config.yaml
vocab_size: 1024
norm_place: "pre"
rope_theta: 10000.0
parallel_block: false
learning_rate: 0.00312
beta2: 0.99
schedule: "wsd"
batch_tokens: 16384
max_seq_len: 768
dataset: "wikipedia_en"
Each number is 50 + 15 x the weight over the matrix's rms, rounded and kept within 0 to 99. Layers, rows and columns count from 0.

# down: layer 5 MLP down (transposed), 384x96, rms 0.0896, rows 308-324, columns 0-95
# up: layer 5 MLP up, 384x96, rms 0.101, rows 309-324, columns 0-95
down308:44 64 62 51 45 77 44 47 53 44 37 61 16 66 37 57 65 64 50 41 49 58 74 36 67 17 27 67 50 44 55 33 11 48 63 51 39 47 53 68 49 51 64 42 20 45 50 45 77 43 42 52 39 40 61 53 50 59 46 42 35 56 34 65 22 44 44 42 94 45 69 43 57 62 44 49 35 69 68 44 61 50 33 51 86 66 30 52 49 43 41 39 87 67 55 63
up309:43 30 46 64 71 49 35 70 56 37 44 52 59 41 44 39 60 38 48 49 52 26 24 47 33 46 20 66 62 55 42 49 54 15 64 43 59 63 63 65 53 65 47 51 85 55 39 27 49 51 48 64 47 31 77 79 33 40 49 45 58 59 50 72 54 73 67 43 65 46 60 49 48 79 40 47 48 35 49 57 91 74 45 50 39 37 19 48 67 40 39 61 67 21 43 62
down309:41 52 58 59 64 44 81 34 63 55 75 55 50 46 36 86 43 57 60 35 33 63 50 58 50 44 49 53 44 52 67 67 38 62 24 62 53 45 73 44 50 43 64 55 28 51 47 57 27 47 52 41 73 51 38 44 43 73 54 42 24 60 65 46 29 64 39 72 79 30 46 74 46 51 24 41 73 63 77 39 68 50 61 50 50 45 69 54 50 47 35 61 53 87 28 71
up310:50 42 72 40 84 33 66 55 44 42 53 53 57 49 43 62 68 43 36 40 76 45 63 53 34 68 45 49 67 59 38 59 30 46 55 52 62 53 49 81 69 75 70 57 61 47 50 56 53 65 32 29 69 52 60 62 60 78 55 52 43 50 56 41 70 52 30 56 45 30 48 49 70 49 48 83 62 38 38 35 64 59 44 39 61 75 62 31 14 64 73 35 60 36 19 54
down310:56 35 26 50 19 45 52 35 16 43 43 36 32 44 51 47 41 36 37 61 78 64 43 47 58 53 45 13 61 48 50 63 44 39 45 64 64 39 53 53 63 35 46 13 56 26 53 70 50 57 47 75 46 36 33 44 46 45 56 33 35 67 46 50 33 34 30 54 49 34 34 55 60 41 78 57 65 36 66 28 63 37 45 26 56 46 76 49 74 43 40 59 31 46 41 54
up311:28 47 49 41 61 51 49 79 68 54 30 39 47 64 35 53 30 59 55 41 61 81 38 05 50 38 57 50 54 28 56 23 70 37 38 57 77 60 47 76 59 25 30 57 47 27 62 36 63 71 38 42 61 74 78 73 47 45 69 36 42 68 27 56 52 66 74 46 45 36 38 16 48 69 57 58 39 50 53 52 51 56 72 35 42 57 30 38 17 62 34 49 31 15 51 69
down311:25 76 63 72 32 66 50 50 39 38 57 47 16 52 74 59 42 31 33 31 64 45 85 43 63 42 32 67 65 52 55 53 21 47 17 27 52 48 56 30 41 51 56 43 35 27 49 47 40 47 61 77 43 39 15 58 50 24 50 58 51 64 29 34 29 59 56 60 44 36 58 66 36 36 58 62 39 59 43 48 80 39 62 64 37 54 42 45 37 43 46 37 63 63 56 11
up312:49 50 57 44 28 54 20 20 98 42 42 30 35 57 42 37 55 38 40 34 42 40 69 40 50 70 51 65 53 64 60 33 41 39 29 53 28 54 36 38 68 46 66 67 53 33 45 39 77 47 47 60 66 53 52 45 31 50 44 44 55 41 52 45 62 72 68 35 68 36 59 26 54 55 53 34 26 20 53 43 72 72 53 54 31 20 11 56 70 69 50 78 50 51 34 67
down312:36 53 61 38 60 26 29 32 50 17 43 38 57 55 29 42 55 51 45 44 33 60 48 43 65 43 55 57 76 52 63 72 75 39 82 69 49 32 72 49 73 46 64 48 54 71 73 47 60 47 46 77 37 69 41 27 67 63 58 24 32 76 33 45 57 50 37 50 49 28 51 61 70 35 43 46 51 47 62 73 43 40 20 34 52 77 52 49 47 35 62 34 39 37 38 60
up313:38 25 54 45 46 60 46 65 64 23 47 39 45 44 64 43 53 59 46 45 54 42 44 55 25 54 25 41 34 76 25 52 51 14 57 60 30 58 44 27 53 79 51 28 61 44 47 36 52 59 48 44 74 78 62 61 66 34 45 65 51 24 37 45 60 46 84 44 53 49 43 42 56 37 46 53 27 52 40 41 57 42 72 41 33 54 38 62 71 71 50 33 77 25 51 92
down313:51 47 47 53 38 54 57 35 31 65 55 47 46 45 50 28 22 23 45 63 54 71 69 45 30 52 65 18 44 38 15 49 51 41 48 54 69 39 24 60 53 53 42 45 54 38 56 39 70 46 56 47 41 63 72 39 62 69 65 35 41 47 76 30 47 17 16 34 71 50 44 52 52 41 52 36 66 59 53 66 40 32 74 68 57 22 28 46 60 84 78 41 48 55 46 40
up314:60 45 53 54 48 59 21 57 65 34 39 39 41 36 67 34 12 44 36 38 51 49 37 40 39 55 25 37 64 75 66 59 36 35 34 58 45 55 47 49 37 51 25 58 86 47 44 61 74 42 39 51 64 40 61 25 39 50 44 34 49 45 47 75 88 63 50 60 64 26 38 56 72 44 64 48 71 44 12 52 60 39 88 40 40 37 22 63 33 42 53 42 62 58 40 60
down314:79 74 34 63 46 32 56 66 62 36 49 48 50 17 70 30 58 43 51 49 68 57 49 61 52 53 53 59 83 76 88 64 46 37 41 68 56 64 19 77 49 65 51 49 26 81 57 36 57 34 19 49 55 59 58 54 44 37 49 18 32 33 42 33 43 48 39 45 59 25 42 69 46 15 56 48 52 30 64 38 54 52 37 58 56 66 41 67 52 61 42 42 75 63 80 49
up315:46 61 44 36 44 50 46 60 99 44 57 26 20 60 48 52 41 53 48 39 44 62 56 42 44 34 37 45 57 62 62 41 55 46 49 63 52 62 13 60 58 52 55 34 56 38 77 62 58 53 58 55 75 44 47 64 35 68 43 39 68 60 47 20 62 50 46 35 47 54 65 71 46 63 24 47 66 52 57 56 66 52 72 43 58 71 19 69 49 40 45 65 57 30 51 42
down315:44 42 56 38 58 45 42 40 21 40 55 53 65 53 32 50 38 57 60 55 55 47 48 76 40 62 65 54 60 17 55 43 41 42 51 34 30 45 49 62 52 60 55 80 62 49 63 46 48 44 24 49 43 60 67 17 64 40 87 46 51 30 46 43 31 54 56 47 53 54 50 46 70 13 57 56 60 47 41 43 82 45 62 27 38 57 68 53 52 41 64 38 45 42 60 33
up316:42 41 63 55 40 26 40 67 45 39 56 49 50 79 24 26 43 45 45 40 41 58 49 56 28 55 61 36 48 38 50 58 73 54 46 71 43 38 21 53 60 31 64 40 62 44 28 58 58 62 43 41 38 48 59 60 44 48 26 56 46 57 60 65 46 50 62 56 90 48 57 41 53 50 52 36 54 02 59 62 22 46 57 34 54 32 58 52 67 60 57 34 77 49 43 67
down316:36 38 62 74 63 68 42 67 32 74 70 50 45 46 54 32 46 40 57 65 45 38 40 59 75 52 50 56 64 47 55 60 45 50 57 44 81 42 38 64 52 28 47 46 68 66 50 46 67 40 26 72 36 57 16 27 47 66 59 55 75 58 60 09 61 29 42 63 50 23 58 52 33 57 56 47 52 46 97 26 61 45 66 27 47 48 49 44 46 49 26 47 58 44 57 54
up317:35 42 53 50 42 31 69 52 56 35 40 39 21 76 45 53 10 41 54 44 27 62 27 61 03 42 39 47 81 58 43 98 38 58 49 55 38 49 63 43 67 64 26 38 90 40 59 55 45 84 54 37 24 62 63 64 61 75 11 44 81 42 28 37 79 60 55 46 67 61 30 52 47 24 47 51 47 41 51 65 62 27 49 39 32 69 28 27 62 45 59 37 51 65 75 51
down317:80 35 29 38 56 35 55 63 26 35 48 46 40 31 68 43 58 35 46 85 72 42 75 65 44 52 61 23 60 42 51 31 43 26 43 48 61 43 58 25 38 70 14 38 50 53 47 56 35 49 17 54 36 44 14 53 71 27 45 28 40 23 61 52 38 54 47 00 45 22 55 31 43 83 68 45 27 42 19 39 42 41 47 24 66 57 50 63 47 17 71 38 47 42 49 58
up318:53 48 63 32 27 23 59 58 58 40 63 40 39 63 23 31 60 53 82 37 29 55 32 28 30 89 64 33 85 32 44 40 38 49 59 40 49 29 21 73 53 40 51 40 44 64 60 40 42 57 28 45 60 64 72 29 46 38 40 55 50 45 35 32 76 47 78 45 62 53 65 30 58 44 91 67 46 56 45 52 48 62 45 48 37 38 41 64 30 71 54 55 45 19 41 32
down318:42 31 16 72 60 52 27 61 51 45 59 76 40 43 68 53 42 49 24 62 59 22 19 53 35 49 45 21 55 36 44 55 60 10 58 88 55 63 44 29 50 51 38 44 62 45 60 47 60 54 36 35 45 61 51 43 51 27 50 72 77 08 48 52 58 59 52 23 66 48 61 52 51 44 39 30 53 19 43 75 52 22 17 27 46 59 45 52 56 65 28 47 36 61 56 55
up319:55 29 69 58 45 52 75 54 36 50 55 41 50 49 53 57 37 54 59 42 66 55 51 63 61 42 56 64 47 52 52 41 73 25 66 52 62 55 34 40 65 47 69 45 30 51 71 27 35 69 48 36 32 76 60 51 37 36 36 27 50 38 36 23 58 58 40 35 70 65 41 25 76 68 34 46 28 42 69 48 40 62 52 34 35 77 53 64 69 62 79 60 47 41 50 39
down319:73 34 48 59 47 70 38 52 72 40 61 59 54 39 48 37 63 48 27 32 65 61 39 51 69 36 42 74 52 54 48 62 30 64 46 64 26 43 34 64 50 71 28 64 72 43 41 55 59 42 40 38 71 39 51 48 58 62 34 55 74 44 52 60 58 44 75 64 50 10 23 48 46 65 62 41 32 26 55 59 65 68 61 50 34 42 48 57 50 56 67 67 61 59 29 42
up320:41 58 70 44 62 52 32 55 41 35 36 65 70 39 62 70 48 35 42 46 59 36 53 38 43 69 37 31 57 45 43 66 52 59 35 60 27 43 57 65 29 48 76 55 48 57 34 46 43 45 64 46 70 36 62 31 46 38 48 41 49 58 29 36 49 67 76 48 60 40 59 50 68 58 49 46 57 53 55 69 76 54 68 54 42 59 44 25 20 53 54 56 64 31 86 25
down320:23 56 52 52 41 67 66 40 41 71 39 75 64 52 42 59 59 43 65 52 72 35 39 50 35 24 42 48 41 31 41 57 61 57 37 44 44 51 42 47 33 43 48 55 39 30 46 60 44 48 29 38 60 50 49 74 32 30 51 61 54 51 66 28 26 41 44 62 76 34 66 51 28 54 59 49 44 63 65 56 60 60 73 52 44 46 69 52 49 58 45 85 35 50 89 53
up321:44 38 75 70 34 51 42 60 40 53 51 33 52 69 26 77 37 18 73 22 38 85 57 46 31 59 43 39 41 52 53 59 74 49 40 64 55 67 46 49 76 45 67 38 24 70 51 46 53 54 15 36 53 59 86 46 60 78 52 46 62 44 24 64 47 41 58 16 37 54 42 51 51 65 35 42 60 48 49 57 62 54 72 48 43 75 46 41 53 54 39 41 39 37 49 54
down321:42 42 63 54 24 43 48 33 44 51 46 33 43 45 38 46 64 57 52 50 30 49 41 61 49 33 80 54 69 75 51 56 69 62 29 39 55 43 58 65 47 37 51 62 51 62 53 53 56 27 68 69 38 43 07 49 42 35 35 62 50 65 38 75 37 37 47 75 64 08 46 24 48 79 51 78 56 45 63 77 61 39 76 55 48 60 44 35 40 35 56 35 64 70 72 57
up322:69 59 43 82 54 09 52 55 53 40 32 27 44 72 37 86 51 72 55 34 48 58 58 36 42 66 44 67 52 46 39 54 16 55 59 44 32 54 43 56 57 70 65 23 74 47 62 57 59 56 49 35 34 48 59 54 48 60 14 44 68 63 32 54 54 55 65 43 77 63 74 66 46 39 61 41 54 46 46 63 63 59 33 54 35 60 40 27 94 42 24 33 75 48 65 53
down322:78 78 41 75 61 34 41 46 71 55 75 22 50 43 52 61 43 52 69 70 67 72 23 35 43 39 35 54 35 77 58 48 72 88 53 61 60 56 61 22 26 42 69 34 60 59 46 31 48 36 41 37 29 32 47 61 38 58 46 56 52 37 59 44 35 22 57 43 72 58 36 86 50 47 59 49 49 52 72 33 34 42 53 90 63 61 28 38 56 60 53 80 53 55 46 43
up323:78 59 52 34 52 63 66 31 68 50 50 70 50 43 34 56 50 73 34 39 22 30 49 55 34 63 42 32 58 27 13 42 06 66 39 58 58 37 46 43 55 65 57 70 44 25 55 19 59 57 58 31 30 50 47 35 65 48 28 55 37 41 27 77 54 56 37 50 60 54 52 32 62 56 46 79 69 40 42 90 37 95 43 16 60 36 77 47 54 59 46 54 26 43 58 32
down323:46 82 47 55 75 58 75 43 42 72 36 44 41 42 49 78 60 68 49 09 39 66 44 33 59 80 52 54 48 47 43 48 44 31 33 88 62 73 47 48 30 33 50 71 31 40 62 82 43 42 61 67 90 49 46 28 44 57 19 46 53 73 58 28 77 33 67 56 44 54 43 38 30 52 49 65 51 82 52 26 37 34 71 70 65 20 50 72 61 60 64 78 63 72 50 72
up324:46 37 59 68 62 46 41 44 76 49 56 31 65 36 40 39 32 68 14 30 64 55 51 29 31 66 51 63 57 38 42 70 47 41 67 66 42 65 21 31 18 63 50 63 70 66 54 24 57 49 46 43 74 58 38 44 54 66 38 44 43 55 50 40 56 58 44 58 45 45 59 25 43 75 31 52 86 29 44 24 39 39 60 38 53 36 48 61 54 48 40 50 31 36 62 59
down324:50 53 28 19 79 43 40 62 41 31 58 44 42 46 54 60 45 36 47 50 53 57 52 44 55 15 57 71 29 36 39 54 59 57 47 44 02 31 60 79 70 41 56 72 50 65 59 25 59 28 32 58 46 33 25 46 58 51 42 19 48 62 39 84 49 44 78 43 56 58 55 50 41 34 60 40 68 44 44 67 38 67 39 35 44 72 35 55 23 47 58 54 43 52 41 56